Part of a small language model's weights: 8 heads of 64.
Each number is 128 + 32 x the weight over the matrix's rms, rounded and kept within 0 to 255. Layers, rows and columns count from 0. Numbers have three digits each.

# k: layer 2 attention key, 512x512, rms 0.0479, rows 54-63, columns 256-383
# q: layer 2 attention query, 512x512, rms 0.0499, rows 55-63, columns 256-383
# v: layer 2 attention value, 512x512, rms 0.0737, rows 0-14, columns 256-383
# o: layer 2 attention output (transposed), 512x512, rms 0.05, rows 0-14, columns 256-383
k54:166132099121104165179111159171132165137113146134186136047096164138170151112049087160185117114152112055161088107139168095179060143155099068106154129186153116118123151155068186216083097123084103091177163094126204148111111162153036141146185060078132123206067129168197073195123163119193109154079188143144134179181084110111089110121097096185143084098097131113132227199073111178192149180170
q55:056100125125129068179178170175129139129111201085083177132161107153119097093188145128167072102134092120185110135133142172090114148069079193092158069025153136115250105189062106091092081110174208154162140174146037089129098191045102080137127089134204117154066115109113050076136142018042151134161161138145073173138107140105129116128119139100141127029143157113137198105164089186146099154093
k55:144161152120172153121102146206044091205135063101159123094067109065106165109075128178074064076112139063172125146097082213080063079173165149087127163128099127129154083098135110144172101080135182113175116118116187238169110146107136129086167136134141151169180183193171144169188144181144067112170185141119088147190171090176143141105129072105038119118136113160083101163067116090183181099046
q56:166113087169114154171101088117161114148131140165135082086089155003107099125112132047167171102072063110102085193105104227128156095149108113070114201101129185178147144130154210176064131170135148147112146055096183073135103151149077163223115142137086097104124105050101103143133169153136149075110183113093168116082159117146139127096179149033113059108102150128103084226126069167090077170130
k56:152083144117116086123116079115044139094093126157139125176116189094104068072010148138096062133109125204196172105195177124163151086102128154086131112137114144164111120158084170149045172133146144134147162110115124076126104097088114091056107115116066109149152144186084059158147174169138076206200069121112199186185169095145180108137132105090164137152133082116096146076132176188085169097101
q57:170125098141071085134125121200185105098185131161135155058140066107138192168167084119208083112159155177172080186173139160125103174179105155082114140146133122149064138146082138126151164141094166145133118147105175138034121112179140108065061198111114105047152087102138059147177157156196132079152146156154143080165126205106124107204155169079057114146060137137152100175076115099095185148058
k57:061072178116163114138118154100015114119097103170118216135143153114125036077130175162101181093084097113071201094064154076081162059152123238188155053151092199149104080121082188135155081036206129097133143093106103063166144134135169162125131063128128140173089095216096098114108099093067117132123111127125110120042138140134168202118146111152134136076157157109164132126170177178135168147056
q58:140181049105183110115069108108042086134103137209103098084063187174160107086169130115144129055098134072157062114118132125129174050118161138099092152126120129156164196171193255123153160147144126144126086156050163074166099122156176156138140050127109201110165115079136098162139098178186144079172116147131146138118130104173132218090158116060068124174067118077159045066102164143143106161113
k58:114121136225098107060122145106154090077137148152151157150112152104164118181160134155197203118120105191108126100172123133087100146139128130192116182048125162046148100149152096072141089066090166079130024147147099115118188075097051152033106116160104071160133089155101136110048135091141112142198082109084129171158149129086097155145138129120112068115079143136132180170144103119117195094100
q59:153134169103138161178129164124066161099093098208095194141075118078127140086107065136106132137115164091245124126167136057161134149152153200169129146142129138048200161158113144120112083076100140128122231089099193098132188118111098096089117198130145125062109153128151161126130107071101095132124072130121110103108130140176067153145139131093079110093029089129134119190114053112180029111116
k59:148134138131077071076105064159068118115075121139166056049157082144138148164170163137146155089088115153153142078146076111049137115075131071114155075084158065144122178109178183122149159121132127147078198128134097105187071177145155148120135091158079093133124199121091158027105100115161172101138165077128155218144107170217148157103068055068135197177114112133149050156102115117120123099190
q60:181160082085225124091159107121174106107106093093146131168151093141142238145075119067180120164091175118129098198150107111123089177167156131130202090157083137103128142126026128135098207136180125035139106202099117143091177110106141221160152184202121159105139157139131019123157160147114089141173085075147123127153181167152131155239121180186126126165119175088109121226127099146103209064090
k60:118112173135108087125171150119120090164112230113076074079122142161134127142162035111126143067135130126110153071149111155180162033200083144156126091081160147172040153168091076124134062111115113153104091058132108082163134119132132050049138080177213068197217131183154134137088068083054163160064098119131139107128030143061078192097140091136140162140191018137166094151079095130111116193189
q61:119120106144232147155104127086172070082086107150138153077100170121201090176123145122193162132085171055180129142143184157147133091076137130128148255196126165061093217156221087092086213168100150120102163069137080077152112112150113136102097165228018008136123137164091140100114080182184054123109130175071135081124150149249078242174087109086158213144057128121071103149040101163065036086061
k61:121117092096099170095203125162102132203102107142129140191159159122171138111181120089158034196178105104118135115138112084097104138111044223133136097143158113153136180151164144068091100066141071092104106088080204103153085150164151155059091057136108179169200132053255082168119161144170117149140124098137118081115065107132136189075149124135095107083153143201142081107105122142086169204185
q62:147093183131066085131153146167079120180160210157138083138204076204112215070146109126118125148142114190108139108147123156163102133139146143159142029185120060080163128139065149091146084111124109074202047135139120101124089169172124083200148103110151125073119143109219094097152049156142067136138128130136099170192172142093131095114137145147118130135114111061144173164164080082108145062157
k62:141202080120181126137173158081208168171032088166157084136086179129181133069105084149133135080162109111095122093094119169144064188146150136074125174160148113185051099111171139109077071161143126149133103118136159132170146112155157084133182146145054095131135035179124078128063126049116177033129149154159175162073058158154126146098112087161110132069084157133097085084079127126161115136118
q63:202155058144073150113139092119139198165127093142199108079067152086171113140114137137070214165125147143160114182103077125187113082114098132086081068145112144087141162060131173078131155178122076134092168156151183097178139072166121129109152115063066125078122158112153163103124138040103134174157116103149090150191123127132165161155063103073148152057122123173111142143169145132092120171110
k63:086096133101087066070183078151068110094153084119179117069187110156150133147149088118175083156105112086115112100118129067079114157114154123115090168082098060112094095092140168134157116138142165189084104124085132204155117114132108135103097142213144143166148186099161160177117189139139101140132143128132076190082085124111135117227107188130079094164151171135159111156135111118169122119110
v0:120183148191154211093106129103150153110133040112135110207118098107158142115114163114215162145124158145099182144122138136112060128148144125032164161122132154074135083118147153142082149078078180102248184035093143039110106197132088141165104141071065153115186231137163196151111173092114204080152139174145161151154093144111127137164133129142138166089117170127120124127117154160151210137133
o0:124031096087155105136101151162108110103179212146081140109108085167136083057109111179107146084107093114142167122160142136110200156150095117218103059105132156125159135138163154148145075140166073196116159132126126199120177102075168191111179101175138091193084131124059125134128116131182105189083089120145140126076106091230164159103091112140072100118130038128067133076113144199104092154135
v1:119123143110087157199153135113111123118075143026117149072107109116089109190176165182108170089158099151125122135157122133154163190104093102124097111213082146128162108158084139106109066066059094156226100063119148144129104115118067193075087153118105096114151093110159129144120105107097081101175213183106077140147110152234077077153128154094160088106133116112143109148136106084162148074158
o1:175130117068156093053114073096109155058130098149120125086169119103162179107117103136122092145129167141135168091036078103130130090113146183154120113069132125162155139143139109132162133184218167160116200117137145158056097150112112131125127050147174162122132191060096051110193155071155140181087153110144171117119158148128109194115159117121132155115182068146136180125125113122099143180093
v2:204151145128069079160105076089117177125081135100155148154107149101184132077113158130154171103154138158190063122130105086115128161153141145113162129092076121091136182081111138077131136112141175064123159096140096121159196077131115115159169189142087199131148072144078054202129186169124095078135118112081121208115144151108144112056163091102168117148204082116165128163108142133121087156077
o2:066097122108156152075161097162127093137143166141151131104244080200117139126082121120092109150140111141154166151069133168150191158141106111150112132119170204176110079202072134125212130125088121124100081173077198085074087166130111137121140108184173121141089106150110138037118123103101149120131157104132093041140114106152155153197154116132155169084113135124114126066184104171161149176113
v3:182107144113174148105148078148067092163173059115102118144136139081117128118113087123129181181149127123092066176141143154211134094107123123111174096102111145118075130145132163058110136145170058144076118144122133124161167195128132154196114098044093175072139200130146110091182115193071191144090094152114142081085128114156139130134088153078114132136085188102122097134147138111120137188170
o3:094140152176130100170129201145157148071105195143097128093089118080138137114193220080162071104153145118112118154145140142072106119131125075064094146196134148081255107185149159237112111113146143112128169148187080132124143051146150141136172133155192063142061077114091162136133126127125125125161189101144123144167124118142085122124174145135199077147124096089099137100124078148122136099144
v4:128078114144112169104109135133178127064134107102112123136116174118123118126121107109142137049102160077059137155145121071137138127138116103202116148071120162128113098101173174181154119162104069142135130168140090087137170204173162112092070162085113099110130125208110134173157128189096148128075151098197124152086076103093158128141114130120183181096110074101180232094135130138079190208137
o4:136154121158153128144108165160113101126136149169127119121156061142133110170121132160133098125121144161160048142128112148144120128099151058089138167146133145122146110208134112124153193138106090138121121153129154096121125070128161143184215069168098108099153192092086176089197134132175114125205105114049146107117126107183134159131161113158117071125176149127107148116108129103139139051130
v5:113116132110149129154114079157106166129169108194126124139109097062187100131136101141100137162147184111201111114139110075167115097141105062082140162102140075147094149135146177084139102093174123147198148144137118166132145167128168122136144189094126057134126143152174100145187193096104168090184110150095202084125114116215135130127075138168109119106137193130106069144075153083129126111196
o5:128077127144150128163154129139094125102164172128137143086167131088106166164071089163172117083120107146093127174129166151059154157086146154089189095134075147109172053153106060150107107126114113176165128085147135131121160117164063152204083163151156105116190106123140123093059085159168107129099174126118099187208158128077134179135084099135140134130128065141156227152093150142157120115131
v6:168097105129167160094082163135111118085173122082176112110056143098151090136128161184107078076114150087085110106086160084125204184128137022069137069097116112122100113126101080123078180115156141078099157135085111081116149140140177168144103155083131071134078162157163072150146087087145209013108122111156112093130129156129128108154096151120143079211105110155098129059150100179128090104187
o6:171115132098115077136149078148087101121121173168081126140090081140151172137107157102154138169104078111144129145153130129161097098133062125138111189128119074139189129089091143141186090127066129136154144153114147161100069124096076109156155173107119196197149143041044107128075124129155090149114197131166203148113135115152138130108196161090087144046151124146094075227100129151129112118127
v7:139194121144128136149147098173104152114094103104175132142167171141095121095107164168155143122138153150104108128121099100076121176112199108120159110111134149100061089111149159090132129136189158164081068140105077048148162130116140147109121116168110124129116191163133167164104178133116189170093146135192119192169133122074141102083131151066115114191152154175073183155152152125091130187115
o7:106051148120109190093119149093149172155075110179085076100119129105192158129146101087150124102090135083156129118196170189170127172159062129159092157131126135159159201100122090182177111101123126170176197104122143176124094178122105139128129125108125120078120112121152142143179108147125171122098069121038100104101115181169102178111099129138169069119066158087101052139078051137218125155133
v8:127145128131120074147127074135126095146160175097155063210155118090160134141121172080113119136086098128081139097109129113107097151135106142173183148134157119209077104119028132149168131129072160107059107176183107078124148173140074129139167211214182143103113058191133125085120081084216148124144073149101101108105116159154134100104082107079140076179087155137134127133147107081124089072139
o8:079167119141090154129143111124072089151094147141169146092142099147076119169089067063195140086155166171071104153111117170136118140161198137136127107104134139136223154146165122142126070096168074161225187056126148177089151103123118082161074074124144215105165149096127149184110126133118037142147176118141100115108149103156131115137125097121119144116070103149076103149103112077139126165142
v9:125121132127187139112121121110134153123098154080103145124175140122126139170116161153146116187153106111096130146151121063069068139153103079121153093090127123105160114122149096137165106143050158138223082141165127181079103167102148165040145178098149129124064191149172080155133154164107155130094097105173073151119097171169155110166098155130119131133085166162101134106110135134099087232095
o9:135131130092060124108092036077163120022163077187024061111129100171098091134126177135113161122120123128218072061087096155175139171156156142159148148081139145174162145176127120095069104133226137109069058110086171154174193154167154149194093141140114188091113119099128176116087122128184098182153115091101192143147184091118173090064159077105084113128101098101169146124145128161155092129166
v10:097131124126129056144095086092099147133122105130224158143168176137252166060114049161205183082120109134226104132145099124116095082071117147090165104135179140120117132067057167170154069059154192179156117138096120114121128163077139175159195120111096052159057148104126136103151137090118116158166136116096142132157083161174123104039060154121138118155105121090091156135104127136132120132094
o10:111150135170193128123123151229134088112088088163060088144118086082025121188093147111079117081083126168137127085190177102147168164191179143121080134142148205112142092091141136115164124158151106115099118140183107142114133116160120095106057144127171086120097079167121120147078129149175168048096073167127162085123099146154171106152168123098093142158083151111142145093121066128141071148172
v11:137101181100188171203081152078127162112096129122175158076105104135141196083176110151138132153215147089158085102167119082219191134150062131171120126147087162089168133085080120140138098053118097158145108106109108176137117106149133126108085140076110114174154147119136163179116104066149140140166159072158180137129121169144079115134124119086104176099137066076049108130157075055142093184158
o11:121166122114109081126187072092123143170125111111110085163171149134121117124065166141060164181077081202148155137120166116088176139104144087073098125118157140116127124117087181106123109153092153201092206174163101104120119175161047109098159151135062124145131153113146017097177141150151140116118067146126089111150156112129173154129156091137163082176088138145177131101102159180127155103128
v12:104131111153117116095133157162115086111127154160044084077134172071119016121146076093106090180157159099106169205092111136146104095090170106153148064070163112089048079070144100086185154129168141077105187106123122179200120154146109110111116058127093080125117146137083032128103150161087171115059105083124149137188132147158151154116172155162111091083103163178152144106104180109166069163065
o12:136180163072128144114159153120166167154114131133143150162055106143084186188168104172112113131131174170157118117138145138100132089106133135051115109155088180143162172147102128152093138094099092209148067126180157114111156094105126091190151146130173183160082094084190160121156124065112161174195100102056106142115143161123144163083062071115082103060141185137108105124149113150106182184113
v13:103140112115180158091077099096100162177106175068120197143116171150135167081100107094081163161112152110098156124113105222138208135154160057138123082164071128119111126142148148144129123098145078077170169101151122159097149136049122129128220092133118119150106131156118163116123138057132088091140194138051120085133187092136111052117122087138172094116128050148117141155122160196084113145113
o13:102117141123134068104113154103061087175124149148168086104121084119105134075181208118187084095140097134184252130125134098106077031061176203146169161089108123114109095127120100131119124057203182189142072166108113082140150137184153101155094139166140134136159174113147092171126064134148087145141088131124140114180070125094183140068121156103061171094075193102128097124130073108151152115128
v14:029144145134125087162100062121111084084144125144122133108139201113244145106106000131161168122134092113202087177158077161096194104138137120133127167142106136108085120124122097113084156162161112170070072106112099155173158099131144133208186147119143205102090135089137117124123124191119142135168124102144065118063115100132176131161115182100177097158156166157108050141146137129121117143130
o14:194117113174164108104116139146149154136093163110095138112142041112080114112180165096106066133166176149107104092133132100089095144137101186180150123109130132153149166108130107099170115084092082125153139191131115148179087151100149131058117154124158133114125110125190119127159075120115106159155128150124168152169154152049055089140147103170096102074078127130112158104170110136131086098159